Weights of a small transformer language model.
Architecture: RMSNorm before each block, rotary positions, no biases in attention or MLP.
Each number is 500 + 25 x the weight over its row's rms, rounded and kept within 0 to 999. Layers, rows and columns count from 0. Numbers have three digits each. The size before them is the row's rms in percent of the matrix's.

# layer 6 MLP down (transposed), 704x256, rms 0.108, rows 519-552, columns 192-255
102:518484522506507506518530488498500508521512489491476521544430479474536489537470524478516525441497552497548495499484500530486472558527513505488518515519517501525498489554461524496480525510497555
100:491494505485497490518522482481496481494452526509468501514509477505517522501508506482454523507491510495489533521493476504472542504533496472496495484482527501516448469460526484513534476527489519
098:571488493491471498446511500492490530461484477509506561508505490536502470478495480488473553486491466492514490481497477508498500471482474487505507510496528538478475555472497533490483513528495482
097:497551483464471541524498503520496448493497455472544502516536461481458519529490485487511515472495487477489486510509483452506475508547484507500516479497496508533441464520489505496520515497509494
104:493509444511486519502467520504468517503526498468504513503466494448539501489472450525547478493546482477513487498516424494505475511536502489523518500518487507499547502505468497494471511496453518
102:443538493505505509465505478478529513474509495478530512531475502510533503531514488518494446509484484506519506521484482494500486510521509479510507473496526508499469525489503464526492478572540518
099:500488533466534469475514530464506507491477516511494483510470549484509507475530480470509481512466461442478489562504487464434470506465524466498541482539505512534501468558507513491538521541491456
101:514520493470535482505547551487508503507520527495514478513499492446509494501514499492502489528523482476493525519489465530545484519514479492518485496549496487499490506465488529523502526497501495
092:528542473492519521493495505508466452496479482509475523517467458521540521500498507483484440505498486508500461451504521478509490526493512507472499476545486497508527484539531487504508515488475511
103:496486532510539516476533517463525544483494461540510517518497471546499527493491482536483498482480517531514528476511475526526486463466498521448462528458513491534523511494468529498481486476530495
099:531488477549544484487508512489433511490482502494519507442481529519510524482458492510431449488498472453504521521468507469497478501484503465487491512502487550482505540517524489461511470489481445
102:493496471505514486507532486529498495494488509469520484473540560486439486497507477551513505543492496529509517502502517538502497505533440497477490493523463514543466476473527463501506489508511485
105:498502523525503456482538468485481482517505535486429517504500526479577530500477490458509523535496479524507467470478521479487509490528489493504489484501504490505527499510524534517492459491526521
095:479470490501517504506470487492529533479473459487535480523522531559536521544490526472509472505471443473491497478457492460503544501485487507543462512523485530489461500470508478499519515443510514
106:486506521481493477480505500534518485515507503485520529509477469499527537525459504519433531507513513543500520523463459532513504512512493521520491487486484470520453499509531484515530531484514489
093:504491494535471526492513509494489498490488499508514456489530487498505478511517469503516473477474493547532530490486500482490509449517484485537496524525552505549486496464516520548488487507493500
103:491543525512508504470485451485491514501505487465508479536501517551459455462489541506505496480530460521480499481521455483493476511465473501511530548475504539473482534516480522481500520506517473
097:476537484522562488506474484519495473494447471519501479487468504499523498494523473475542487492520504527510501525474521492523494499492464494498507513464514451515477513500516519479491453503493489
095:493493505497528473475461499484490484518461524532513507478507520489473484556533503497515530526496470522500506525480497495533522521512506518504551512470485489525537474520507506514504458449491495
099:542528497460503489503498537507504506513513474472526506483486494529484474514553478476506547517513503537483493503516464458530486492486515496516521471490551476493484482502537465461451506526495533
100:484546484488506477506466438436485498525497510467500483504462505487495480511490481482526483503505463509515544531480484530491494520518480528532478490513484490458490493544522495526510443515482479
102:473464528499528480471445420460522492499452481537497550519537486519442490509481539525477492508532512512495490493502529465496507501485502536504520497506465468463520553500540501480458476535470480
101:478512495512527490511511588480513470514517506568484514527505507436493491455516472518515472486485476493509458513513504530531514549503482483518540509482516504487544461484453508506517504508516489
099:475550500515508501503473468543491497490511542463505468477483489505467497488502503498557512510473453518524488539463501444492491510506509547555495475506510506481513516493506461528436456509481511
100:504500480529512506561516533521527500513458468524505498472489475516503507496535506487531444494449479467490538525514529528487484482527525514482507512514494489525492475523487484515508443532498496
097:500494546498505509506512553466473485500516504507481516534499507492470508503487528493476506493556525469504495533469538501525474507454495498458485494491478506482504492531514511508522509478451492
097:527513500519474485504547490476535528530491461497471501488426490528478503525528492481524506507533464466517531490503549519530477505495548534488483455550500490481497487513490535513511476486515465
105:461514532486541495513471490551487500536527507509523551475521456502488509470505525496495527531492491513535532501484488512470468533478481512500514473500507510493516522480487489495489538490457499
098:447505510514496543535531503480480505548494512509532544508471483462521491507535541531483500504541515488469515526512499496489486503491509478481487492494528494567500493478540508480446486450515476
100:515482511505477455524466475510485509530503479528495512519499571483510495502525526516465477496520509507494481503422503512566546501500479483465518557486497510488479481496544503531511503476463486
110:449539498479509445490513542527483581527486479521475490496505468543499469490517505513486513503470509547468498480491522484446476503521514509481505514474503512520490507496537498497493480549493497
100:490523531514439523502483488499514507495521482556454489487502470522502512501451495516478556490486501526519488483485531515484529496479501476485488500464482491503496478452515468477505496495505533
094:471494481505477518509479481486517478478395489497513518502519519490441543468495484530487486443477496461522506501477486539522513516518497519541475461525452519531485468500483489486491483467512495
108:518546478471485478442501492485504510493548466511467504474514531500595541501492507461510487532504470504484515465528501455536459546533493494495572483482507509516492575495478485518537524491508543
# layer 6 MLP gate, 704x256, rms 0.115, rows 520-552, columns 192-255
106:489493507479497494505545471462514420489476511498522504537483491537463551509462504524524452457483520480522541438455497487484500489550496543519509525488527500511509513487506564520540536474526531
105:524520521468489502515480490516495516511518521498470515503509531491514521494507460533501534443511517524522500502539417511502520448488503541485506458456538527512489533495514487477488509506517466
110:476475502498513495516489509546502503559527511526488509453489516517524502503545542528484516464492540489485502489493483524495561491480549495515468512515526499486482499492504526520478479500499535
099:528496517502463466482482485503450504470538508477518459519497514550544499526522487526495499512514491516458462507490478523494540513520494489473522485508501530543506507535494516519500515489532484
104:493509516517512473489492498514488471501558539477527491522474479473526503457468520465466538497496498490526482523502481504550520493494511514481559473486506446515500530460522502486494503513477544
101:529530513512495489512534436475472504497509521459554477499492495489514469508484515472503517517541510457528548443535497461508487498561528508457493529484516479497502501473524501470530492489517501
095:513480513463503548451524445483512517478503481454491503532521521519515487470516479516512497490512466487493470529505480522539502475527463476481469520511535557510556508494557454499503515483512535
095:525494496514506504495511539477504492503524533506501499483478485495454485532495500467492476492559505476542536524504513463474507541515490506488503471517512501475511510488485466487512507513473505
092:536542507471507502485520556472545506477473473486517485504538470505504489514512476500506520482520505511526520516481501490515495554484520523508509498503499485504507524538482506491505480459520473
101:507521506502491557521488531513505486485500482503494539490495497475530537466515505449505529518507477527536509448484502490525493526497472464535531502509501488533520475505507527491475498505509556
098:509485507513506499490482508528577492486518499505511502460528511492499493510528501494507477506512489523525536506496446514470528509498500505533509496482496515545496514507546479496497447485517490
101:511483483474464478522505450517530520508498524533448500511537508477508528496426483438528498505521544527510466461551469512546506454505519525468475507479505525462510475493481493482477505510531494
101:491527505502485472504478500490465490531538515514469502480499458480505513490496491526492549539519518461508524531561518488520493511467491541447510515457524502483524508553489487500490500552468506
103:526488535476459476467471494528525454565463499478485525548545503525504507501488500523435538488559495553536507476506503510473553517489473499523528504495456453482487488515528486474533492477502518
100:500474462457503469495484498479526502524509491452507514509536507506496487483476536460510549510523524510518505495510523503513491505510508505529481507489534526511532509462504531487487521484536448
100:495440507551522472497545501506539465491475515514507544476492485483495471518463514517504475499534514526533504491521466508480499503544489512443519481526509493521501515508542477516549522480510548
108:512538505528483487482498498523540491495523506558512485487487544528499555489491475525508529507509485456462494541519498472495494495480541489524481484506511499477491534499484479509508502485444525
106:483492498478498478463495478487529500506450502516499527491533525494481508539497506500516527533575489510508497501468469499517494540512521497497515495486514516516514483490502506512482475452508501
105:455468501508479496527526504480545511525492472513482452490517512484518530497501534532478499480500493500542486465498480473491463538527477527497522496452463479483484494479523498522533469484487482
100:478490521494497530537485544473484481525488514488508475494519526457529491509516471490521512509467467510494506472498503469470511495547508506465492495454505518519511518513490508570503453466493491
102:464487457475540480491469460511502502498504482497530505505531468488506533501481568514468434528508543468487503523528503497464551474508508533529464466515502485529502533499494548472531456502482507
093:500492484436497508474505502533549504504492499497499537484510522461491500525504505482492499492464463480463540522489509445514523495560501473497514511507510520495510502456495513459509506571496471
098:528461524479510479493503522495514463508523488555497568492478511496496531515494474479476513482497532496482521486528508531531496470530469454447515479514457485493513442476481557457507507472494480
104:513490440522491465516526530510529506541483485520512505486477516484522503495501487514498500501491522455476523546493502512467554502474527535478500491488482452495495526556529529516503458503507499
099:498484426476510502485476504489470491508474503488500510567539532499527494503493487486498514542490524519487516494487488498467496506452467452479487489480481487491501478557500486483495499440500462
100:466508506510511510545535513513490441498526480491498509534489475493482498510456522477526453487488536494494487465523488508488520516539500499473552475476545531498494500573522480467477497511483509
098:504461511494475500489509508505483500485487497518523493492530522513475539510536513491486547535501491534509512493500489525511502490473495503479508535478481485526529498488447461523461512460479543
102:513515493492483475471460485492503486485508486503517460550499485531516447502529505487495482499516525499539511510461482507505499517481489522461522490523462478523519507539483508515516545527502451
095:470504497521449477511549513497457508519494499471474510508499513487475481489475525493485492471469453541483508484509529485535489489484478512513534526464500520502487480483516480541502538482487499
102:511503487528525492528490530518533511495548501497481483456483525476423518523519495491533504450497493450508480514489488485494507520511514452519470466482560464483493497494513458514503499506545476
093:494521550495495532464506531511503514512456504490518465520521538483510506466483488503478508503494535465523502491510484505467481481500486516501478499509469488503512504514497420541507497475508537
096:523538448544538465539514504519491465488461468500512512526451486510500506505538481471535504512473516523501492514532512527532468516515514545524501477482504515471449511460530514495509445529510495
115:511520473508491511457499482502548464476503488527535533449533498504507517476482456495502543476530490507454504525520494477563496511519566500474509492492480501475479524432556532505520507487537546
# layer 6 MLP up, 704x256, rms 0.115, rows 520-552, columns 192-255
104:500477521514465522493515515488533508483507461489528500513482527508499474496514536467512502488497491565504501475526501515521513524482489483548486449522494483489526473514491485492504478491497493
108:498495492526491486494513467508471481499499504480487417506493545521510548477521537506493482510498509448471501535496521465493484536495510496496442494505508439487548488547494475514480486446534505
108:473479513499538462510538538456502518510509508532513463512458479518537476443501570560469470521481516496476507481460546501510515547507535513528503510516465489499501518495508501480505499513516507
104:503495493495494532468491490507491502479472458459441527476513484499432540508512511479460546483507503462539525503509502519473499552497532503500507495482520481494496532516521473477524463495491510
103:484464565481515478481500429509490529507484520504502511500522502465465505523479506475521482531505473472537547459524529474520489538505514499482517494490515488495504478541486451457457488528488488
104:507465476472493515545508488504504542489472496492497530493508503522453481485500484497462512539484520501531519496490488501551499486497436515523525481523504487474553512453473481477515509533528517
098:495518535505479523473527499484502494487546475491505486521536494529542475483492493480501468498523528517512449507530459511482513541511521471513487493505545476508542532517551445517469526517491506
098:494503526520491485506503482517549490452505515510533479483517524516499522505522519479538530492499515493477517526478510524458525454520522505506485505492572465472500507478526503496504496465557490
102:468457539514494522495514497504431498498476471541505519467499499505496519529500529537470475521512504500509486452499454538467501472430535531462489489476494491499503496509486516507471454466454506
104:482538502511472507496521506523515484534484519499508558537507490481508501482566501509507512502488503523507514428536494477502493553496510491539547456498513473535489488527474477514487518482502502
104:518514508490502533505514486463478482482463496525514505502494535513471504487539493560483521536511493530496479514434501508493483511494473518489529487499502518516503517484467468490519521505509487
103:512496538507518464491516517497500529477497520524476499535501538465522451518514519520483498491532481534467419454499433531509490506484521514512485468485499492489481515527515523506460516518485528
097:533529504482454494452559502512486472520508528488458449493485488426498473521478502491491542513507529487450537549518476511500410514465532499488499496482489477478499489493536522489491497515506487
103:525502503486479463491471499525518471538515466502483535481502526503498531467501490521460508492522533512494515533508510512496504494524447541492501559469447521564490480520533499504473537494556528
106:490491505510496504517502484508525523481535481499464502484462527484515517549517516510473520496536522480512524472506541510473496530504513495528483487472515519488523493510475481469490546498467491
098:552505526525507496481514484502502463546494507501490481475503488519519484529488503512534516506511525483472492502518515522551504458480475503520537470485495535545480497505465474482542499442479528
107:505465502473452492531487501500503537514508525491505503526491495532460479500500510443529484511541484496534476507472474509520504481484475507519492524508510553482488468499450487487515514521492519
079:504526531493499519503477508515508514475526506479510480529523489500497506468488522516503505483480552449482467451490521508512509492469494497479553505460483500527469522540531504511520491553518481
107:506443526510504450498505491538508433488453493528493537513487500473507533463498476505483492541484550497517526500535531538491512484513472500486490545529505480546513490497509478497539582541493484
093:471465507523508519488512520520487497492504534542532500470471481527513491500542502532476510485509489530484500502473508467494481519482453500500504533487480506500486514427495505524523486507509502
091:501486552520540509516491492497471473489510484529514495493502523538502504507526461486537521489511456549463505460478491513536446511478461503528513549472496487473517471494503484461472498540504545
090:504553491496508523499500492522510500520513545503542504547490505480496495510482486500475479499519511514489419536478485539522457545480500518483503499516506460447483518494515456524499464486453522
098:550481494477501481484490520500456503498473497514511509526512525450496503507525478466486555489508518468452529461478479549531441507520502475436504518495468518500540463499491491484496558488512490
106:513511510460520483501469517460500530484554511487505515507525567495456471484490497480495558483545504596525469489471444455563466538473476483541487502496506533476509501475522512518515521470520501
100:486457485467475460504519499454479477492478477486474487515489516497467478486529489524457459535499528461493487515490459489464478486496505499493430515496447485439470493493474492508500508471532489
105:510499474504499484529495530490494490518527475501505467492495530471496502475523492553526466506491486494505497515516524535498507510497483461498442517457504471480475499453530502506490492455488564
096:511546483506532498547504511503489483559487503483516524543519448490500542474440504485494508481489492538551502480505481489482500510488493501493419476496519525500465520437488514521518518492468497
090:517471551454489482481502522483500508509487513490487493492469498487519538496512477502474488519493427489529531463509548483520507511535532495439460529525479484508513499494483493475515500500515466
099:492505461449502549499492495550498510471453513509524535504521523491519495504489501500501487507541521497471469510500472535465491541477478515527507473546495495521511515527517474486511483473484497
104:524477496494511472566532521530479529503493442454496466524547503502503457512526511504549535481436499527503522508503466490550470492536508517550529493492526507499475518514546533526507502500514459
091:484546524444451508509496497496466499461523458495516507484493466476527539508452544528453520529530457510504545498448468496471509492493503506528510536532495453522491484512517472445529514484505486
097:500515490484454499478479489508514480515511508523456523548508491509493446547518498460519505494487499513476483491479472511490528495506528481492515522465504508493512475501532518482533522503536517
114:514536445483467487488502450457471552516514434495444507494504509521528498498512487490574479490515520469474528467525439490539493502507497513548513522529521531516462530510500488510522510489478522